Each number is 128 + 24 x the weight over the matrix's rms, rounded and kept within 0 to 255. Layers, rows and columns count from 0. Numbers have three digits each.

# v: layer 21 attention value, 64x64, rms 0.0966, rows 18-63, columns 0-63
# o: layer 21 attention output (transposed), 64x64, rms 0.216, rows 18-63, columns 0-63
# q: layer 21 attention query, 64x64, rms 0.0911, rows 32-63, columns 0-63
# k: layer 21 attention key, 64x64, rms 0.0976, rows 32-63, columns 0-63
# gate: layer 21 MLP gate, 128x64, rms 0.145, rows 0-14, columns 0-63
# up: layer 21 MLP up, 128x64, rms 0.146, rows 0-14, columns 0-63
# down: layer 21 MLP down (transposed), 128x64, rms 0.223, rows 0-13, columns 0-63
v18:128114146105132108184145125112131129143088100089114125151135111142129149125131112100158118144149113143116163144118110131098114121098145154109119123161122108176167114127149119122111128124132141
o18:101154148154117146127173109095088087139123108100129114189109117097133126132092116147105146084129120114129150137127129149111123134137115150136088130085106141143095143127126114148152142155138129
v19:126159120117156156112150129088121118143125108115106173120142102145131137123159129138120148137088168131112140119120133115119083123170150147136175163076127122111131111084124144138090132066155102
o19:095121114138161149154147130106099114153145150112163124096161159177104140084101145183132114155125120098138117142159162107149123116118122102101116091171113111121146146138151103085142150165118153
v20:124114122179132142151112133102145172143135100140141098150106126138146082156123127124145174122126121159135155136128144085119130159083114132116109128105143155077152150127122120124132114078136145
o20:125108107111122118108144129159148157111094141127155117096143146141126117121148118148090125105130129142139171115118146149173170120151125106145115194152152101131115137145127115157125152167115133
v21:127141112117116127167148140146120129124132151141078110108083093113155115160112098130111168135095112164103158128136158162128113096105120107149078121153123115106155118136092149128145166133118137
o21:118112164077136158120100137122155182119117168153119106149084120121193098098132150156113153082134148153150097131107160133110134143096152142113183123111125098145107117111087116144126146142126094
v22:152178108141123101125131131143123095103155167118116131123125110131098147162111108125128108106143160154162166100095108112177140117153173142118147103129118108160096106099151121110154119101121141
o22:099109158118121122162147144099162096116128097089152137115158131116143089085103120129125126136154071087092113118137120137096080131160165123143130112161188103113145073083122103100126105128180157
v23:193101115107164134148157119109124148145100159147139122125126119128089131115143147108129140162104105082113111093145118137157162131120180156127156137119133056151135137128087114156126114135129130
o23:098158116150130158120163119175144118144175131157120097115136131146204159132108133112137108128132137127149134117117136116096133160112078113120117152092174179114123087120117171087141107136124088
v24:116135106116103142178107133132117110120133150158121142132140093132165074110159123124111124131158143125184119121124135142116129127120129135126122122115120139100119135108122111125106115180133160
o24:143116124135139105118107120143122139109148132131156144114117133067139159094124156112139132152108121147094113123125117143138187126128123091124142129143122143151131113124138137164176179097142133
v25:143167172123118138122132113161138131170145135142142103106109113129119113102129147123121070115156114133117110156133131117139139159097131122123163107130153138111121093141111127155158144103124128
o25:102126104163128132123100164113111158135117133132097144127149136113124157119122124120130164139149097122096148109149092143108146114122118140127145165126085100137103114114129138098109084145090105
v26:092143131136111154149126123147122114176164154121083111124152122148134165138144152127156135116122162130110112111133123132125101151091168187150151152143147159144106138132138111144098160119148125
o26:167095103154152108148145144085131160136162110140160136136120106139142112143110094131138144126104082153112114136134093106128104120164073097106161137098125082127106159100145104130165153131100131
v27:150128090106109115128115146150130174128143127117141126132124180156114115109131143148133135113143139098102118148117152147096134114105135138113140105145107124129124099146149103143118132119108126
o27:119104149119141126110143135127094107124114134162107113169138100081138135158095091135144111123151109102142147095127109103157103149123120111123134161135114166121130129138129105160120132109101121
v28:130091192132151106114140129150086092125102140147158140131162170106131163104124129098112096149103106140133102128099135144138116112104122189128128122106123144175090123113152135179125127117149103
o28:123161101133109104117114112099173092110152132061116123150154072130097182163119083079166116149097142143110122120160144149102123164104124118147098111114142096115151153137139136105135102147115129
v29:106142157139127108127097088122113138117127107155110148135135155137151101115118117174111087119163122155165146111141125112111159137112123135090138124165158116082121138124164136158121084109093150
o29:120140135126114125149104163138158124111140087143178109132099144105110129137108160101155128161132125100130159087141145158160150134113160078182146162125098126137097121124150107131138123148138123
v30:121109120159116153124140093144137088155122127105165151134081090124106129123135125102146122171125122126093165117106116131106133092089160149111117112114130112123090122125123123146130132111092108
o30:136132137154083128121117140142101120145138120101093146129172140148164106106086119152137148077153101133121101135141108160130114166096122101113145128136123151141142110126182097091128116175130110
v31:153091107085136117150139146138125123118146124100125155086106125139123074101116112140124122086130140130134095163119092128119113135127140108181125133102116126131117137169128153121137145129103099
o31:122149166143116125144091115159110149120118123175065163144109110155130153154089108140110117141121124095097156141103129072158168123122122128097142075121149151149127109114140080118090113107124113
q32:114129167098147152133113110119125137128170099099144138139151105165117124140122119140138138167101072154127154104122140125163106167143129139119101117101128103134133115174109148117136147111137125
k32:127127103122155142141123145127123093121110092130110127099122157151143115133099120095136128125135110116127103107120167124114126123142142115123131124109112110105137123142157118129112143164104123
q33:128119173134115131127117111106145136142113147118135118123139143122152146121131130137125086126126127133139128134131113129127140127123127134135086127123134150142136125111122115124122120149132125
k33:130110123101121129120118146110109134116153100084126093107133143140137129136122117132109100154155104151150128137134122136135133135095114134107154136127130143149110123153117135113166130129160100
q34:124120134134156116135117124139136116127113127133120136105129126152114134131133134135119138126136127131149110153124136142132154118151134139137113132151130109128119130138147124118102124113136135
k34:149145113152134112141144111143133135107126148147157143133124125143137116126129127135154124134123148120135147137121114124119141127114110142185128108137154132153140109143122140122129134130127122
q35:117128142114129155137109111114107141081153135128145147145148147127134108145087083066158128149095090156102152121143124120105124175117148133122098098106100125107138111140117130125149137135151130
k35:105109114144117133115138124091115135129120105139113120108144158101126127145116143109164124136145084124145111114113150111115122101115133102104109123113105102132130098111161124106168129150142154
q36:129124119117118086126169169118179147128142166143114121134143138102123148098127163136107106136119149118129124125101111138118121116139103124109120121117127161110134130128127129140118119109091125
k36:139136120145108131140151112141146130140131147148122160141113101105132117129137143123084100112152152137102174117152136150118121134118099159116135128146162123143149143137097140113079103108123105
q37:089139138123126121115120104135143154136161115097128147094092118138144152122117149119129126145103078151127154123135127119124100161143130125137133116098113126117136153137124124114132138155131123
k37:090131100127139159135129148110122125114122124144132093099171139149122113109103110086105109123157127131139109136142133153098117129124141164121131100141112163135132091127106126087140142156124120
q38:120154125146124116112140115115127118141137113107119145130143130115133118143140127122121147128118108138130100099120134123138149135133099107109123132140094115147118140138130128122140134147101144
k38:111108113131130131141099136108143141096115100113090109151163091131158135143133107111116137126125124130131120113149144151112104107114120145127088109154141110105105088147099086129112120125138094
q39:125145142113133174133115109117108145125150129095107153122101133129117120157097148129144124150129095161113183144135141117090118180119138122118104117110090123105155131115119146123114166121160135
k39:104091097120131127143127117128110129099114108116146124114105134097126131149131133129148124156149113115162091125107114138158101126130145130104139101132141117144103120118149126103143153161152147
q40:130155153129104161121138137117131127106161116125106135113147123096110109163121107105150126132128095154127167131119154093153143150140136107106119105124110087119125137113106140132111142117144164
k40:118093112116131136133109136138138126131146099134101136100159128082124165147130149111117141121131106102135120106157150136133107133122166135059139123141122086154113145137163080104156124116141117
q41:113125145148142186103092104101116112159129148117142139133172148159138093132131094105129113140112131132135122135115106124156129143124159137152084102117129134127129109165108102098145112113130103
k41:109118180122135116140109146110134101108112132140143126147147162153127136127141088097133069131111096148142120115150116149127148109160117124169129112124134140083154089117112116129121092156106144
q42:091121144167125157120112104122089120117137106112113137108120122143130101116114129108096124136103104143112131143136110117139123159136159150150119144150123138124129130134130106124145125148103119
k42:086115113097160141132104133098144150108156098107144099112171121140111167098099109130119128129166101141182088106117116131118085118108093098152113141090133135143106099088126106106170158168140156
q43:134147114149164156112134079131101159130140127074115131120106111148169136148169145119110146123131121159150152117160109121135117157132137128114136140107107134131105109141104162135106140145171119
k43:150128090141152133124109119153131133120144065140148143112063122136147155121147121146162116140077120097146138131097131107166134087114124161108153101140115089126108158093147115134125165159136138
q44:093128142113108165109109160136131134132145111133129116150168138134127082152129133109166128138152125136121120117106127113147129157110149131118129119134118101139167132152124105126154146130130155
k44:161107164105118125150118105127141098134109198112142136142147125155167093101165120133129110119161137096092148130105179138130134090154150147134110165130074153123093115121094129174059117107095091
q45:123124119143122093164147194102129133152110127179121115167135137146137105069129156148124123098124122092114071109114134144129112116113114125167143117167166159106176123121172103121106114130089137
k45:151125187149112110147158131105106080142138123116161125158082127174158115098120078174140107148074154103128163152118121145086145089170138152189149136165129145100168138114108135108076117134109116
q46:131106101121153140102093108125115125143160098065108125098113096105160139179116092082110167157145062110070143118090141115098151110106112167139132126101125114078163183139185151097146169098157066
k46:144131147124164097147116147136111123174130146103163185162137068138120101124118124084127118134116130126092153100136130103102166144113148120181151099193157130133173104125180096107120117087096102
q47:120115150159126138116155082143128114166085143145150114120073136156145115106130116132108161072073187121147172176119146147096125138121090149136138176127168126124079124121109139108124085144101113
k47:131111168118156114109154133157109080199111200137187142141185093163166093107126067115120137108150111116085140124097115122142178092126120160155131154155109153123123063115154125116076101134142109
q48:188132148151136142156164121131144082115160130132081107128113129163118120148069107130137152180147153118078124116125128097141135090133137141108163122137167128118129149131157099124113140101172146
k48:147139095129099167120164079134092104142162102136082107155117164128122136147086102155122148124104121109148149161132137113134121086132100092132175140132171134141149145155145104138118153129178114
q49:182118109111178153101093146129158173114152101157150125145176092116160098148130134117136103124116155114136139147083138127121115129071115142118126149145108108122162140128116158168108096123100102
k49:132179135153146144101118102112120142117171109119140090064127100158106141163145101164147125115118132129149138145070112167141182133098090150132152195120094113128163097105148141126166136146139150
q50:095132169104168076124126173120098114131153094159075199117086140139115164110196149168108114100113137144137091159103149116199079106129136142115117139130146122140134138117141120155139141128114141
k50:156118151160138130131096115144152117091120094147080144144162072112080104114178163125126163157103118097122130158145160142131121151158160119087156083175146118121146135147131081129094155125127126
q51:111120135099108155113150114158101101148163131147155121155140105118143068104150103173146153146148151130130070158045116051138151115183124161148105145103113120096122118123108151157119187143145161
k51:148128153153139150112148148177099149156077128095144108159080134134077152157109184147067149169145134149153094149115162124131118145150178099075112137169086127144110140153103131179147122166089129
q52:123092148115134092121174136130097110128143124143126150124151150191107150158104146104129129128122105104158140122151082108096093098107120119142168159156148113199165140145069128112161141159190086
k52:149096161092081079189164118134132124090138155148135123128159151161147134194102124131091118134111174128122145123151081136112121110125131143062185141123114119123140108145157107119124151103127096
q53:125108159123137121131124119136155162092126163146149187107153145143117150146152123101180091177175141129050160155128087099100130123114070159138152124135134148114108082123171110152126125141139144
k53:128137170138116142149142106154086149177126125140140126138092110139098124139161125094127144144117129095102172094202119183132108130103104121123135132139151128121181181095094137121103121129170104
q54:172128101149146096121176039117118143140148066137125125097107087152154134099148129108166157128168144104092075182150103166170155128094103097119159118123159156125155123128164167128216120132153096
k54:166117111171187145159154113111111134130121096132088140112130106112163172113124089098158158094178155109043066161164096139157191132172163138077141113108154161154117164089175140109165115101174105
q55:136138106127122110155109149131089121134137104164100139180174142114093151154174162085096160174159140088171131144154144134137087148139134148163116106135166127092141159134137147167189084131136112
k55:083115096161100140153118133129173111125130067096090133106082085137121179121122156158121129142152155138106081162140110148113111129120110138117113117123129112118136058095129098076133135119118125
q56:152104107185107162111184122143111112114081143189137115132083142131072169119115166120156074125134100127115150101119076121136111101112134112091118144105148152123161159142151170168149142125090182
k56:150100124158070084170196143106133110152122114158113137147104125061089112089140151116128142137095108129107168111131121135118127115151113131124167090134119117100126144113141145131193121120155173
q57:149079161132116116136141072101167145162074134121112157147158113145132182088114144112133139122101065102126148148180182148169084138153147119085147122092116089086087104119091114106140134139132098
k57:141131118089085058085106077134115153108143149112096110069115102125182144112143110093128142098154098116117145159128193126138160092120130135118132096122134144099104154084127131097097124151164115
q58:110128123147123145172126142153168097142130113108110131122113090129118136096166143145142188111141106087097098132155169125098135111106154154089145112192142105131142076139102143171094075147132163
k58:150148109160127145139151137135100193096151129108132151123141134127168121126108120085129144121088125101159091183151140068120117127142109153081099093101145148116163081118136112145099098167142159
q59:146092091113107098120126190123121143157127113122174148148097138125127168094114121137145166155139138149137121083102094147134125168173117141155137117095162146144097102137112154143149113079098153
k59:119137097080127099128126162151140145149121130136151119142122142115143188107124146119142141191166085129136122151164156144192111158148124160148170120130140117134129108122101167121146143085101142
q60:162135111138088120093140101129129101125114109119090152128164097159119123135177090144118072120079139104168102123119104103071134152111107122110154097140115065124121127087150122128123059080113158
k60:159146122114123110085136114139155092105086140082127081110141145141101146171177082086121146106086144104127106113100153101097106157130142100125108142098123120134166151093116091103100096087118185
q61:138176111139126148043168088080105117130101110117091113118116132174066101132130115138078157140138074133115136140138133090146103090114145099142059128117105140120128090133114137118143114158111118
k61:113153125143082120102144111111112108115132133131084142160153087118122106150111106129140099152103172136074159171084116109165130130154115132144102112066042130114101156124104149118112147107135147
q62:136154122144100123164105142137109089146085105134156119103128085120104139185100062159184104124130153090102158174115122114166169125105140184162165108090147110108131081146132108143114172142153095
k62:111149124119163104156144115131152180154084070155131111132119110119096111159120093098118162104119160104120140155160165150157103070099118118159165182112183130128099131143126117160123141158116108
q63:100122124130159123171086151115101118149182110136181147113108144166119143083137142147135098093131126138113107126139106100081158122134137118134093175125151145149154088118153083109151100127086094
k63:141124152125128138176073112128088132161119149160156182166136112112098128110149137094073110115146134078116066136135148110130139141130123129149143143123122093137147110153103140124128132087158125
v32:154156127165103156145114114187106141187115131122160060142177153148123174132094154104150076133077086148142120103097149111096135168186124120111135116056148046115103132110137158154156150151125125
o32:109124141116141140140050117096160120099104136147138120127127135176124073143104152194135149147134126100121090141117144149120124125109154146158155146157139143103118069147106084031161151107154097
v33:146136162157154154104133160118113149164150129142097093117126142138147100127145144143109145135141124110113157100131122123098121128121113183083150149121122137133145112126107170128162114100161135
o33:165164146121107129070110115124108079116102155098131174150135084098141112122119139126128119145116174112116111130123119141117135112107122150130141125108122150129149130137131093151112140139144121
v34:148132198106112176146127125119091092130106139137136162060099130089149165113094106139137116134121121139100115126127186144117147151111142122121111136118090150170143135126136143137131149137123120
o34:146142146116102078134139135112081132115103074143137115108125134184096098142117177133103100119145115070152124097150138142114141109149109155139103145126122096122163125126142138159160109114164149
v35:179122149131131162155122154177104187152143129168132095119120159119167178127130108113111113136073150113108111143133144108126128078150114120109130149148113146106119084105163156158125113151146140
o35:136142110118104139133154133126122089132129073129149130134133126137109121113099153157174094125145125104134129161156102153109118116068162132129109128128144152115157114162145037129110157125139132
v36:142128131163116114091133146134137101159101144120125121127093146096125141142124131101128140126131144155120136161074124164151113113136189146120155090124119120120118079142133106118129150122117165
o36:154152092148095142132132112128085121142143112148106132140134097149150137137112110119099128129129112089111173129167099106159177123125162124124142130123123143108106133089120131091127139123133110
v37:143154156138116137128105150174148141172124077137120130143151166142064140110101119141130135109070097134108102121145144124121121174123103096138135098125082133166112127146157140126155136114182119
o37:142141135110136109124064140114086140139111117119116091146143145140138144164162116133122145126131113061180102145102141171130119125083118146118106117100142138148167090131123114112105117142124095
v38:150151086132074107087077100122160132136048126143121093118119090171081105111103147123090105131113078156140113125198093122137163127121152135143129119128183142135115119175130099152172091150098169
o38:120126141117113143146107130121102107105147185145140060141151126130162140087118100161168113103156079151168081114147149125176121152132131092141135138136102096191117154116096128080098168107076134
v39:165162157138141175096142126104162112074139113124157089126130098156134120134164144098102124125088148173111087079194127145179148134160117174094138117167144162123114179103160131118098136098102119
o39:126101195146109108113137136151125147142128128143132084151087120091152123087114142140111121145030104116155131119153117122123107149145164106178126111130133114152162156148139128132127158115143162
v40:173140117130122157118146125110146132125128145127121118153101141080138146121125115111124133112119126126153145106157124150167147137156127085122117185121167122106095095092152136102116100150157104
o40:139109105114107160129142109117139131110112107116125086076100134170115130151089093152147116139097133123135110138097140096151110148103141146138107117114148116132126170149132108120113172093130134
v41:156124132131105076129160136119109120154140124124082126112183124127123100158171081142161157099185081154107100137136168138131103107147131100111099148138136145097207071154091149150113124107148089
o41:145143111158132090165189099104127117106136146109148158095153128106140114161098130087138145150139124107182125163163121148177083175141129105120161136101119171108102139146116127137127090098146112
v42:162095118145186158137107152109146129155137145097157092144129080135117152138135169163121155152131125117123148087118116129112144129098170140118096128121135125065099163169165127112127079152116147
o42:141166098119169131119099161082157125111104156130101108115118125118114117106158161110164108132105129111096104180117113113110107147135144112157109089173115120139137171078133116124123108152115142
v43:142152100138114127176179099107137179142166121120144127123154096123141131124125141111145142124107121150142099150118120167069129072079142078090155098147123135117121137149089109125101155141130104
o43:116112110157152129141200106154153104132096110124168149114133146136151128124124132125158130165159109151132131183111095129106143143172132138178109146144097144132141111099113150082090128177145146
v44:167180127156155162139139145160163121087120139132135139129137094130099141123120137122142163130079113148113079088160162164138150103156145169160123134099107167132163140120057088134133156145153111
o44:144128186152137117113139146130125166122126099119142111139079157114087092144087125112176154141124134099165129117121079132175135153148175100167100163153117163177121126127112131110119118123100141
v45:183141112113072164143097151144133151133160138181135087175168137112124144181119114147156128110120120115124140148112122111107128135157099095140106093136146133142151114116107113142144195127119114
o45:146120131122133129131113164134184122141136127129146143100140174111129123174106109122162115126144138144148136087170177143150110094106123151148106114135136158130130111133110114052131114171158090
v46:118109156101085140123117142117119151156132140095133116086151128115144109094123141110118187129084152151132140165125100117140109137132161126112148102128135151117117165133134110128137114172163090
o46:119144120097152124159101096114124134116108092092129112130175113128123119090115074097111114107138145102100147144149108150136142136115142139162143147146130139137164115113136143113082162132151176
v47:143126110133167103145141154111103091102105090157131133124158094083133160121132115107088122138126133138124165105103134094140130134132120150126124128183138106171131135127101134102120089108153130
o47:134115123146113111125116126137110149186130113153111133131113105121124099161121171136144095119091130131111153115100134087124096098110135105095182141104103116137122137158106155140091141172139139
v48:162126117090167100154136137147074123119104149131091097098081158104063098141122147158162142086132136150107137169131158134116165129142070100172110134120130151167116099143104096133102137149139106
o48:114154124111114082144169160143102145133182135067089105150106132147108105173095135084152139117137109163110092138136156151114171123116134129098085153101129150142159116145083128130139129121154138
v49:125076123168119191123144115153141114140122151143124117124116121123183150101204133087141141123126110131109123121142129161104102140115138136145086095123097088142142194129108128099124075126096160
o49:131125161173170125187132117119162128098138133143131118111138073144105111152186137149150111164106106068089126080144100130116135117181146159114151096153131121152132126161134112144101137118136137
v50:177124080071151126165138127127137102106127136108125153133142124104152109143119126175120107133089124110106112142139111150116133159130151152135125138136111143120112147130135116131130097093127109
o50:080131142148143128144128152119134129147148122128103124116115127107111109120123126125113137118126126118126151133120122164119096125100148119122103140142078107172142173148151146135154110168132133
v51:161116141151139097151123127133119130100151176134122133092139130133115113114141128162109086136114070119140160171096133116118143156132152127143120087164072155083094099158134135137131162141153126
o51:145102111161130123159085112108094137157152121115110150137139152154146132120125137082180129109105150145114130130157092133115122153149096184099119126082101129135144128083140110100173121156140120
v52:100115129128143153096133152116127094185114119148162162110139096107096160115150114153105091168125106143173147119115108098170102143072110159116129154083130137096166122127175092123153133135139125
o52:155156099098075123147065157190124132129122125142151141113124158128148126114137136127110118123137144089104147147094142099135081165139136112143139101125120083133134161119094112168130128112137112
v53:148100086147098155139130160124153139135107134126139085113121137160141154129113162128115109102099098104160118098146132146130137124138094139140123087115103099144199102109161140089124126082151116
o53:160130123204135133131091102135168119086126169112122082144086131163139143147134111153115148108123157099117130090133151165116146154103155096151116106114112108132131132147125096140106105155103119
v54:126108132166114140120104135125154094102147150108119125102127124138174121066139138122125174136120082169083067127135097120072093124063115112138155160187123132101097145079138138161107133140066136
o54:116129101187129135151129123149130118144133141127144129123172132082149123104190148113168107141133141091137115091121102168114152132122139079110129097165137114128141149112193136089128156078154179
v55:094166059109089101127107099085120130103130116124123107101101118128123085122116090174153174121096100121094137136139165093123098140147103117141091152149137130130128104205150136081123118134113151
o55:099145109161133087160122131132129159158109141078126122126165130150101155106079104122110110150139103134134107087120105134153116110115055115148127125102144149134111167148102125106145122139099116
v56:090155164149175128115168129155149094146132154170113118111109108113120149163107151077176064086163093105100120147133118104120128119144117123111109150133127145136096110145161086111115164132116149
o56:122142111124106113145147117116116162139127140175129113149088178143174161139116181127158166177154109118090114132137153126170126093174124149113094095132112132126161111145110100149171157117122117
v57:133140109112141125109123105169126140148130131123165162109130119118142069093188182104128113136128100092122131103084129124138114123104125113117109115079143145145163137132174150138118103163130132
o57:108100116110145129136080102123118139145163125092128165111106104155149157135126137136108118165178120125115118152154141141093112139152151130132166114157148140136151194112109106126110118109131154
v58:132140122199116113141112135145162100165117146109156128145172135114156155140114119107106091154155149107175132165105144150117160120151085144104143138140145131152100171109107127123111083155160154
o58:134109170125159121139154134126100097133107116176112113129081093131147095133120103124172132129152148139097138125110111132150086094111130105123129103165181101120071120113135109123111158157156111
v59:150080116112145125161155131171152089105128149137135147079191110142085091121159113096152100162152093133162110138141154109097116129148163151095164119115150107186075070122142134123092117134142161
o59:134101104144127080130121138116089140112184153121175113150129137116182066164149132176121154115164133120091118139116114135135077127135157178130155133094128139115078141111173158137130134156116121
v60:120138121112113148116125130179115134148118112135124097132107124138132114138135147088139125103122115143153120092113124147140094122111114180119089119161137145101109148083138128138116132150124096
o60:106125148107153166152084149152115134120116141153126156112096138115108100106113120131139106138115128096106129134147158128138132138134138115126151124098131167103156126149130122110132122112095184
v61:081125086157128121107159139133142089107117155166101113177095121065165135136094072140101146118127123144133084134137074194137120127041112147112112132158146130124134160148081123143108107122171089
o61:162145125114158176137176121147101091176121116166133125112133150074077148151099085115129124121112098106101113113082127140125124116172112093121140159111092116135110132163147156104079152133152138
v62:081160143101121160162094113174079151134140119102123107113164125088114139115134173157107113152115095133116148166120139158105155197130130120163168074170129111076168107104138117114176168135158113
o62:110129152140125092141007087122142117126132118155151164089171127167085134164147129103123111118123130157105123135095152142164173161118134134140078140113144144112150125108160135134150166163131154
v63:091143113093134109180120139082096128085090088111122088131154118129115117100113083129110135119135096090145120155105095061152112114130123110144153105069143131129169179128086084085122128159121111
o63:130104118133153111169125123154176182148079101122106122114145126091123118120140091112123113091168143171104134113108179122129131118131137124118160213117123120108133133111076139146117175146092080
gate0:129137106135143151129170129152094073129129126100097138121141113157108157169148090167094138119154107116152128101095126138115095129110128129069115133073125116155139128106150166100153153141148198
up0:153167177132111173119132116110081162115115159127134084083119132144059131113127131114130152113109120138119104114125094130132099124172146124127119118145137129112106113142146098146153127134171109
down0:128111108167133162178120105126131122169099136091152178154113112119131173182132146140095144160141137135141119156122137131131154116153120148144137148115114164126124168129162115101055174120108108
gate1:173096125119111156118099161137129147106141152122151132105099125092097157099121127140099060142112096139151050129116103149086141121116114111115136173102155099120078141087111100139144082122133146
up1:107120128180120107120116185099142133143151092142109138101124128082179080104120102127093179137140140121154150129096119139104134108101154137154127132074138172157096088117130123098117111109147152
down1:118145109142089124125094114155156099148136114126124146130161102103142134075129130160144166115136097105109106107148123110112104160138080150105147137102125109221165089132106139109156136141119128
gate2:138159151140129110142122154156153138143118122121135125146119148116128131128134083125129153119161101100142120125127117136116112084159113118126117155097141133135095145109144133160126109100145145
up2:111115152159122166126125123176109145108140138101096149120145096144144132142136110138115134105146164123112126148116107084153154118147159093144108087146162121129145138168151104124099149105170081
down2:135141105105146102131095130098161150135118102129123120151123165146131128116130135140109100130125148155120118146128118104116102176118136169165118169112097111123111086093138164170135110138109120
gate3:140162132122121157158130096111125134116121095170125178149104168084117153102148143126129114119093121130143163139090120127105128160130096144081135140159102081158137144105140161098136110134133078
up3:120104140119125098114114071141086114120078172123132142139131135070143095118124138092107089131147125126097124142131130122122115072105104160131108107158117131152111072099165095108124138145131146
down3:081096128120131114139192115118111144150117133150114132143101139102122147097100133157137107149098127142150127154131130135121116174118093157103110131069077140075112081076094110133125144122141187
gate4:115109142084171160095145152119136160116167120083156142131127092098143157175106153142143082113152171128130167108132128119076134160126119143116164116125120129087100115134147113146145132164146118
up4:157104092136151125141145144087162135140122106152121146105088139065106154130144122103106132106100128097104128086146179115117158157114097109148116126122149135161170160124108155118108154105122090
down4:143097160123139128094101084126102065132103152106078127111117101107123152130138107101117110100163168110145152038130126125100141146115106126142153138135116100169135121158132135121134175125137107
gate5:132115137131135108113176104124134123127140130109159133150147108079119132086186129135124133137162116101091130090146144117199117111156100166086141120091146083090127125116143126155169125097152141
up5:160134138126115124122160098144107117125106111109171156108176117111160120135146191141101095151141151135170157077109138128141105145142146146101128094120168122136132119151159124101158068139119082
down5:124067138106126125103146142133088119152138125114076111161151105116114130104111133150121081135123102132117086130122141141129186081166131156115154137094114129114110089101122131119151166133109152
gate6:136092081141129104118154170108129109142103129108104143082102144134081116148122171154128157130129171173132113132161093143122140110160137126127110128160078078155135139138150141123148132123126135
up6:139134163111148077125122120101135134092154120114120133121140142164114049156107096179113108086161152155140111123171155143151139116142124146110116096129123118105146115146146124140150106155093136
down6:140152140063122147134157155137181168117118151135128094123145142133126138112091112146098130144150119129172140163115096128132151169154113125155132141135139073151124162133121169124092121156126116
gate7:127105126093162124134105131103185129089125111144091099089158120127136165102118116120089163126148119075118146149120086097121110103125134117142147123084096135143116155128108167141119168065111126
up7:152095105133127212101081090150123122136149126126135166108076150096121133137084132112135195144155143103119123112121110116149101141140132188143144150112118172166099118111146134152082120110154165
down7:150062108134118068143129126159157101135126127115123131152103114163139170120142090138120153185133116168155129112138138127156137133177146098118133126182118143083097127116184158144105145162090096
gate8:094073091074099114120146132156115161121141113122152167113143147157144103123148089092093098129081096100157137131122087161166109191119099134131123134128136163079113105147138134160139158148127149
up8:140183107108117119138115139144155108120118159153161162134150158145098136152145134101113119147104127132131164132119155108188104092120084124093154102134130111121106088106102124089151091137066166
down8:129121119169078096108090141149098101108102151145159086166141105140114115123165131105143089163126083123152144152117134170107096132083122144167095142087133084111114140116142132087121154121145146
gate9:180123147141112104163117131128102130125179092150139138135146117072118145130155127138103162139173121112123143116104107125125119137127111101126118150112097130175161116104121110145117118083160150
up9:116109155160128144127132125137150151181125122150100176159102135123157116112165146137157120123136094117078151113123166147144101141145117134137071093132117112139110093102098101129137126141147148
down9:150115100133098106151118120143137106164122087133109128095158160124171139112137114108118114131169135180093118134134084111102137164141122108108138133166147123112134141171162153138159108142149134
gate10:143133133115124125136174133132099136106141097116124120093100134135175158196115147111107107156121162152088126105148133119123100129148137176093131104198121104102147106131115118130132136126123113
up10:165130129125121107162111120147141138138104119103116094147140154099181093156152127131167108170142124110110148124101142133129116071113113134142116126119091146173141136113154134114149122122127118
down10:132145161154126131134101090158159113140103126181174132182141115116107138124129144155134134150113103128112118127148152119125160124174129134109170098116124114160138163113123123096150108124127154
gate11:161109181118147139102098141150126134128147165141165159173153116128131135128155147143132094127138136154171119069147122109152110132143134110147114149126116145121114142142138117113162093074141095
up11:107131145146129172158158101142132093161145133129158125112137148104162162119124156159144114108140141131124127111138148107110107088102145129096139096073112125095080151125164118084144152113126102
down11:115125157118150089143123135093151199121104098114088103102142119134120132147143131144149096105087112170085131115099118143106121113148138124143095134121142108138127116108126119144110123118083160
gate12:107088146106147148119157112100159123153132132134137141150093139077153144108165103090120078087138147147200154129106136129110093165140112113119159146129118144096104116089130145162149088112161144
up12:106103152155098132126123107126126152154120113165127125143132139134121123154168092087135126134110099169092140129133116148100097130127102119088115156169087116083107162117111143085148131137090182
down12:118116136090119139137153158160109126169094113099091144129134119174157128125171110130087115086129117125157133110110117171158180112191142184135100104137137116137136116133130129085111117092151142
gate13:116076147134161124105155114114093118083184087141207192134165104126102154137130163127106155100123132104102110122132183107124105142139129122148144179135094143152152140112151145148156115144179126
up13:127136118155126128171095098124129102075103142125141102120116051109129131121092139086073128140132122145076140098137125140110143099132153158133122131083138137139092133135101102099088107154125152
down13:091123130143124070139118116107121086108150093183144103125142107112108096170103146108146144125159123121090122106134104100123096100137191151120130127105132130101129147090144118106134141195118158
gate14:158121118103161112102135147151103107081163100139149145132106185128086140065164129089154123175121125125116083179098120100137138145124131143133087144119132111109138139181126131152098120139185100
up14:109158128136156118164102127157091130099137100164108150146112098090109156119154085095103145133069101146111110150094140130137127129185109138116137127118128111092117131075114093142088126111108172